Weights of a small GPT-style language model, trained from scratch on English Wikipedia.
Size: 5 heads of 32, 7.11M parameters.
Architecture: RMSNorm before each block, rotary positions, no biases in attention or MLP, untied embeddings, attention and MLP in parallel.
Training: a variant of Adam for these matrices, 254M tokens.
Each number is 128 + 24 x the weight over its row's rms, rounded and kept within 0 to 255. Layers, rows and columns count from 0. Numbers have three digits each. The size before them is the row's rms in percent of the matrix's.

# down: layer 9 MLP down (transposed), 640x160, rms 0.0842, rows 227-246, columns 0-159
# up: layer 9 MLP up, 640x160, rms 0.0974, rows 228-247, columns 0-159
down227 114:165131152130104112162132079113129116129090111123143117112106092111162152124140163136137153130132149125142132125145171112128114140090125085134166162145079140121122161103111141151119086153184171131121140134147178133127151133140138139115163135175073157107166166117168145152113126164103167110133114112143124099092085171126119137132124118071122137161108150098124158097128115086179140124116134164116123117088140129143165153124121083105113110139128117149150161139106145113136128147112107
up228 069:139137129149114089123137132134120122106144104184171118128156107138101157134131074157053095129128161130134103139137116155131189132118104149139106102150107150136138147152148132122079112100118140142094100169123152123145130098134150116137082135125149128086087142167132162126081097126150099127111154121090142130139137130178122163130149112178153138110139133137127139144173115113121162112119113161112155130113089127139140134123142160148192112180130118158109137160143145105152111163138121
down228 106:141120125144125106126143120117131166120166122183171158130157099139107128152141096175089124132139152124131110142118115111155168138121114160140144064143137148140137131133152142145076122153084137111108097165137179116151127109121147120156086131116126129095116159148137180091090132125147146107137113165102119122147144140182136150123138116157160131136134137129152167127168100118121191118120086148126136140113110125133101136161161153165170110144128120166130208133127156109143140138128118
up229 118:168104123159096143137113129121125147130126102183142139133122130157159126152118132110090098134117154104101155113105141130100137109144161144092147133117167172085110115135152132121100117124117104118072151134113136100148144084138135122103108140106144122111149136130132121130116107128170122108120151139112162166159126159139158126112066092143123113155084128177097095105154129156145119131097117132162141169168139105112108120107117133104171047138074120134143122119131146110121168138161079
down229 113:113136116106168098107126090152124133137180153137109133091102110140123131125140133105152148149140155171148158145117121157115120057117099131148130103133120088197120141143128108137152111135133149179115128093178085141080137100098094150135131147133082128104120101123122115119125135126134150150119184092139109105096102126148114107161133158110124159126121164146168137118119082075148114169148125150113142142117103141146138133155128177139105153134108146151126159141114110139155092135136174
up230 113:110138141132137108116129148114093127163127157152125103127130122145123123147134154147086186125147148130104132172104102161156140102128092146129157104122135152180149128163125155118144133104082159134134125148148155118126123118170135118152127085147173139106151128160167128126077120080146159107137105122137120071126116067172135135122133172111185136142107121163114113137136103153092126152129123130140143116070138155155126122103177160109097087126131148112137128160122135129138113099161173
down230 102:077181100150142136096108160137149126131171127139151142105160119117108112114119096130103100129142127130073166150135116150134161151165171148146125141095124117121145153141170139143163119100139107138112124147155126089134125084145155094135166107138133143132093167139154099137142134130148151170103150129122085100099126084177106139119160146139124121147111108101068102126120130141150103117116143115129107118104163135156122106119092143149128144154140093092164171099143170109102150074133127
up231 121:140106084130133180154127119117101152143157118137147120111080129165116099112081145103123110125143124110153124102142153098165147085169106108116152132132129120135155121135194142157084135120088113170104110131152167106142124134134137147132063142095152160128116187168115154123109117110131114089125121103122150133103135108173124136145146113133141090089128157156141107103133087143114127134126133125125157120120126108084167156104124156143110139178172176163127134140144151108104135138153135
down231 117:101097111095127144110105104118118127121154135138141116138100148149107133145114101105144116108136134164093105087136113071138107156093106146125156100134140099123153134127094118127156137073090140152110097110136155125167088101142165072151142113113098148085140128116157158117174076097142143141105105078158133146167104147142106085182152116132117132132079173153128094120106133142157136134101116115098119130124122175109152114121137112144135097128140144138153141137122114113120194130115112
up232 118:152086129134132112155177174121122148098138110140103109101127120164099154179095099125115156148119143148124119149164136168134144129096125198137078117118144108145149132138152145115147106131115167117111065126093110116154156142145135110169097169139116137110094112127158155135091135115127135122117154125128124084147119143126168155102128127138167134172169126128141138161127132111171165104114109094124136173124150144130142153159157124091121139085163087116097138120091130101140109112116109
down232 108:129162122118147143139110120133131110114099081130141136086110133049142101124125105126137115134106161108153162125161137167090157118125128129090152128104136117093134114140117150132140108140139163113092152130123136140140123131146159101149091112145142124108191100168098134100093125126145125155108089187101139089117147108148139111128116126138162121151117090102146128140156088101164102120177131099094134114129165103073137095159137121135123155079111158121119154114071115130157114139123158
up233 123:173134104146097126155094131124132124138146106123102144069091107168070140151162124123055133149125086066115126116112152176115165175141107118129157113103152118105138130146133124098046134122122109117122105116070127154134109110132136123146113143117074150118153129147103155133151106144122123102063088122091130129117144119114125134173146100084155106124121128136134123104145114124098142158117141134137101156129110122145104123144129135137101115141141134124127133138142164087145111131140151
down233 117:117127124098165133105113131144128135162163094191107171169115114112103161139124152120166133119112155136111117144148189162106112129097136130161126144155118078145103102118137098148110122166161110128114142106124156113138148141117144114150143143143152083115171162162127154112143195154087109108131127088154114108102142166107136161148104093155088112136159095094108099093113158108169157111144150146106135122119104130126139123145184158122140150136139140134156135122122145130147124159103128
up234 118:139106115169142147164086129141127150153143121132143094110168140097087162138160119154088127121108127117135094107131106148139144131128152155132154130124115109180141133158122183149102131142144179144063143150126124140119138140135138124177087145100136103122109147156153160115103130127120110078130155122124133085157101116159157165146120117105135112148160152098143179105158118114126119116116116165110089117152139147160102137165124151117157128171145135191136133129114130092139082152103095
down234 119:149148113157163138138128139105088129120149149141143144125160119107091099137143177141112126117070148098120118124123104155102104126143084154150163101152131056147140125147121128119112138114133152156070092171121145148061119191117137121165078140086123130139135144137126135102136108097110102170125156133142106135116132081112138149127145160134161118177161157123137135116146111129151118110127152129102119130103121101166101130169120125151121117166139147080135097100094139121153127145118117
up235 108:105120134170110115150118112142143166155115104137116084126129152141115108163113116113097113143122150161143086105116157087120183093134141159151135121118167195098108158098143117133088135117133154131145132136157118127128129122132140150120149100142137129115157120144112104140111118172187120116131115155115173142106126136149100126136139093142105136157108172149096155168120114104147147088163098185162135114079131125135183127118141141131178107110130111125133148159119130117152096095183152
down235 107:124138125181155139097113141120113120107127123101119133106122108102125131106087121138139088116145134179119125092114121130161093110105138124150142111101110094162139107151180120104141090115099122137103148157155115079125151150137157082140136161120164172145145119110147160109142104116132090143160110119156155144080124104120176137112152178128163154126159114128103098091160155173096173093127114104112122127111137114158094168130118112135157110151146128147153149091097132179112144115129143
up236 108:132128078128127086090174140150103141096135165135127074147092064102133119163130131147100160157103148113127110134119126145135127127106160127151153076122185166126107164144136150100099115129146162165112123124134159147123144155090128134158123138119139133111180147111115106152104112123110135103141142141148125142131088144145113140113087135108137145115125175117131121171099135136139141144133111116121119146098099151144166105117160161151124093082134133199146145144100097093130123140166101
down236 100:134124164126158163135102150116131111095182115173108126138137137138118103108152161106150125143127117125096120172129135124132139180089102143122097165166128159140118126108144185125151192118103113118137153135117120093093115115101123166150124130126167161155103081090090105184123147145144121178113127134102075126084161155111133157155131084138144114135117119152125100119118152082125132135130119157122135120091125134141124103119160124144144119158122111095089127134121165127157158092140145
up237 122:135114100129119063141127158140108166131136123131136130140089112182126124110114123163106097126110092128096134117113107154123123112121122142144075088133119120110127129120179132165115117127133147164123135134123165118156111163120153134185135119088139107112120119161130179081143102092120125153119094140093163166134105162130160134129142101126156184160137147121151113150193125135131179110119116138164123104140115134127075115140118101112131115122168157139169127135160177109129156087138133
down237 120:108100162138121131155114149150106123104084116133112111175135131160157145093091134144150149154141124142145143149131143103195124121130088109101157148156109121123145130118128185135101108148104142176130112117130080147127128140145136168117115102119101108122124156134101133146183142122056116119115122162123142149113166141122170086101143157110140127111078150081143132121155132137116123100149159170119134144145133111170143162099137142103100162145101125118112169120129092174124125135170152
up238 109:179145104147121087144110112156156104150141136136155158176138099116086134150127082156122124132114129099139131129179143121130153140106139115151125119140112139085143102141145120145085105087104120141119138137159139120139128098105133111123117157172179132139136145144093164150111123121093078123127089113144118166115114125138123151124112109181196128138135150112145147146139098124149128111140139117146135125179118129083093101113111146151129171115120120154129114155159115050134159124187120
down238 099:119122143099083143092150112112118118114143130146123079105128112155167142152118161109087096108075137107134102107113132162155103139122126164113131111126133151147140142131099155095182142152142171136092156118093151165138113186122117144131141146132139151123133145164135144073150147140117122120119118146135123121117123139114132145129172093110083141123120135125127126187128098158099122134102156081125139143128185087137130150132117157084097081130143140098123163112091087171128106114094110
up239 005:133123129102128117165151129112145102149096127146096130144132093116140118186112135122130189088149089125118141117133084123142133140152160137121094103144127095118061138125101121091143131119125080135116136107136128113088136112142040138117107133119120101137120195131144123145144135162079159127142108107199138107088130128153158103119155142110107153120136139184126128117112111134111152105109111103101101174133101141143124108119135115153144142119113115118134107128123166141116171164134158
down239 004:111138136157101124131127129112137123124140113147181109131132145119131127095134143162134089155091124133158113121122206110114094131090122136149116140151110136146141105129126145098099143127131182099146135143138130167132107139127137117146146076145142144103117069128133105132124122088175097100127149152072102159153114156104090119081097146119142086108160079119128134125112153148108086135155150128173164111112156123119145178147121160096127127118159144132112169166136127089151102115101111
up240 116:145105122127091099138136140168114158148131106138164118070068134136090181128170104143098100138136111096154120137116131137153118124167147113139129119118121120148129137116131116134088167115129109164124095142161130158121107104109126083131106114155125127125142160147122149115139105144117138095120114181087134091128168126151113174159114125113150105097134116211125124138126135153116124101155111102157183126115128148163072154112157120150123144106123135118126164133139150074123136104110091
down240 116:152132126100128137127179116131119092198160175111103121151141126167126121109133123098087125083134153128106152107139136171179147145094113107100105130156135139132164167123124105150164140139147086125110153117083147122145072126148120135155130161131105162157125165097093118132116138137123147107120149135133133108126070129113089140145150111117131109122156143131129154112126141093106136121145127129157096127111114192150096148099136111099142166146136148140129143074173126142145089083113125
up241 107:114117116158135148110147153117129164137105092143164162141170120159132140104118107167101126146114136165141132118140165108105142147149091092156114080159115164102168124175098157146102112126091165141129148146102101095160098102133137143118082156144174156160157130137117136129092115160146141151105123131113111071144099114156135120078130123167141110105114138126132140093136091118121159127104081143107142126131133102118114136141113127107139105139166140166106133170104101123132144191117096
down241 099:109170105181113128131119131185113114101104082149150150112117131169107118137135108146101086142095096139120166108160097148128151120101154152115139099137149150136135166123141108127105127131159125120101148132119147150124140155129170094131123118105129153115133117150162144110116109135176142144149091137147129095098136162132106145100154168088121100112169150162159106145143102117085179114134146083113139144081147105130157087176108134156133138143109146142134199144144126151146137096127118
up242 111:157140110134127105136115109113100106090153116149156119158114157140110121152133104136083133170141139137123122126071154104121127103127144101155123089106098129110155102126126128149113096140101138123137086128116134149110121111128149160132096138136134111129132161165177138123133090118105078128091133174105125107101157146136149148083146161158173124152130159179124107138104118133138156135185129117101150097106119161173121092110112142112179102147092132076121120157155134117136167150110186
down242 091:185155140105109136131159134111138131149122107079099140118139091106163088169131133092149100124131133098134132147139136154132123130157122168114108149110153127138122138133105131146141140176099126132122166162137151108141118165159134132157123102090119177125106128143121121136144152143163167108145105186102131161125123100150098127087102138086163147084127161142130123100167160112153142145092113093149098113149127059096117122099113148096116118146140122136127092125152115143095128138156190
up243 115:089127077134134134129158157123145095165135151142162174116111107132120119163116166101106071106154087098167141115068169171152139085136090134133124096138148169131144128144158153137115171100123130124073148135115119129138094117134112135176081112118147163104110125133146143130137099126140112111102108122118122139127219130139140137104132078162149151158146124127139153139127131120102157109151115144105140115110133104113145156134146170119102137161109113113109127137145149117141121141140158
down243 113:155100101145133145096176095101174139108135161168118117158117126107103114141129130126123126157121122134159099133142153126130149084100135143132121098117121128108119077103164117129153158088130091119117120167136118150123112101117186150109101137096128163106110142131118116116117114128158133176111126184118135132144134175142177105079118140137133109185145094107164102156131124099121137132096117110135138105086150078123159106140146112146141116118067090147147105115110104136163093144104149
up244 113:109131125141115089169119133140108116143139116159123118081134071145081126182119113117114093117159092119133093092138102098123148109152093108131165126124179127120096108138100126151121140095157123134108114130153103109138126107083162162161137115100110137104157139139112143101114126162094126148142120142093145130106150099125131155137114134059125124128146143140151170153172094175144147125117104116114182109091130108154082140130124141133131132176132135120131118105153102077151116178146136
down244 108:152128113111133120118104157118129121161115107170149098121166134103117105059089167113122102133129124133154099108120098085126093136101141099142149143155126100125129100077158154125165113126126111121105123135147151105107136116092160075144129140116137129149125151197110156095088158115155167087141111159164105122102104120143149141142148151138132140121115112099143123115114106176182132159156110109148104156117125098115109150110114108091147120134096132115115144114148126136157102167065112
up245 126:099115105158108103136152142170149108114130133179146124100171092128103113172147128123137109134176090141166141147149119106115152089135102118096143081112123129096101165156119119108148092135132136145121081129108111124122158123075138124155087144101114123119094111147121157097118147150133159105124111147117118151174106123151157141136109117149106145134155164126144143151164085117121138125097077127121181116112083124139109078137148214165122108120116145137121129113129106119125143144127128
down245 137:130132105152109131161107129106125083118123096146140130109102127182129122106192126131109123111092119126156109139130099127134141131127115111146128137103121140136147120141109127109179108154164123124124126118122144117102065126166141122100124154111117117142089134158161158092169130131131124099077095125077125117140071126095135098147115176154100108138138127106182139126122095097140107131144107144122157159082077131127114172120143157104178171149132163157118095131120156090131139136098104
up246 118:093128123152146105156137087133144094145142161129143171095141146112112137108126108158096150082144161112107181144126086160161127116152124150121097091168132146163139142136132174133108133111103107164140159121111199109116160118132163147157110144154104156110088111126185159147084072109116110115114124129152093127153149120144142136136157097115093145099106123121143115105099141143092114140129103153092145127152106125133125138157156132151130106154125142149127127184153093127130104101124109
down246 106:121117116167134107163107125121155093150100171167120146127137138128119160124132143112129150157110136110125094109115163078172118138151168079113125139095168102139111127125109142126146117145094123107140129129101161112152124141153168123142123124127135110153108158087108167079130114129131133122124143134091081127137124139204120120187148087118158123121135134147155158106103135090127088100122141115110115177142139089136141153069114140149133129132126137128148171090097171092123137145153161
up247 132:132124100148117131140171121131148184185170153154126138137134090145113160147123122118104091105121117105146113141147136099150185155130153150119113112122140126076112141112109144138130111128119108174140151170114150106120127139149162079126104141119137110116151153184154156158141138140139126105113128127106172112125173109150121127125124084100178102128127189159131153128152148155091151129150092138101153165086099142136096122119143152135172108102140117116141147114118100105135171128163095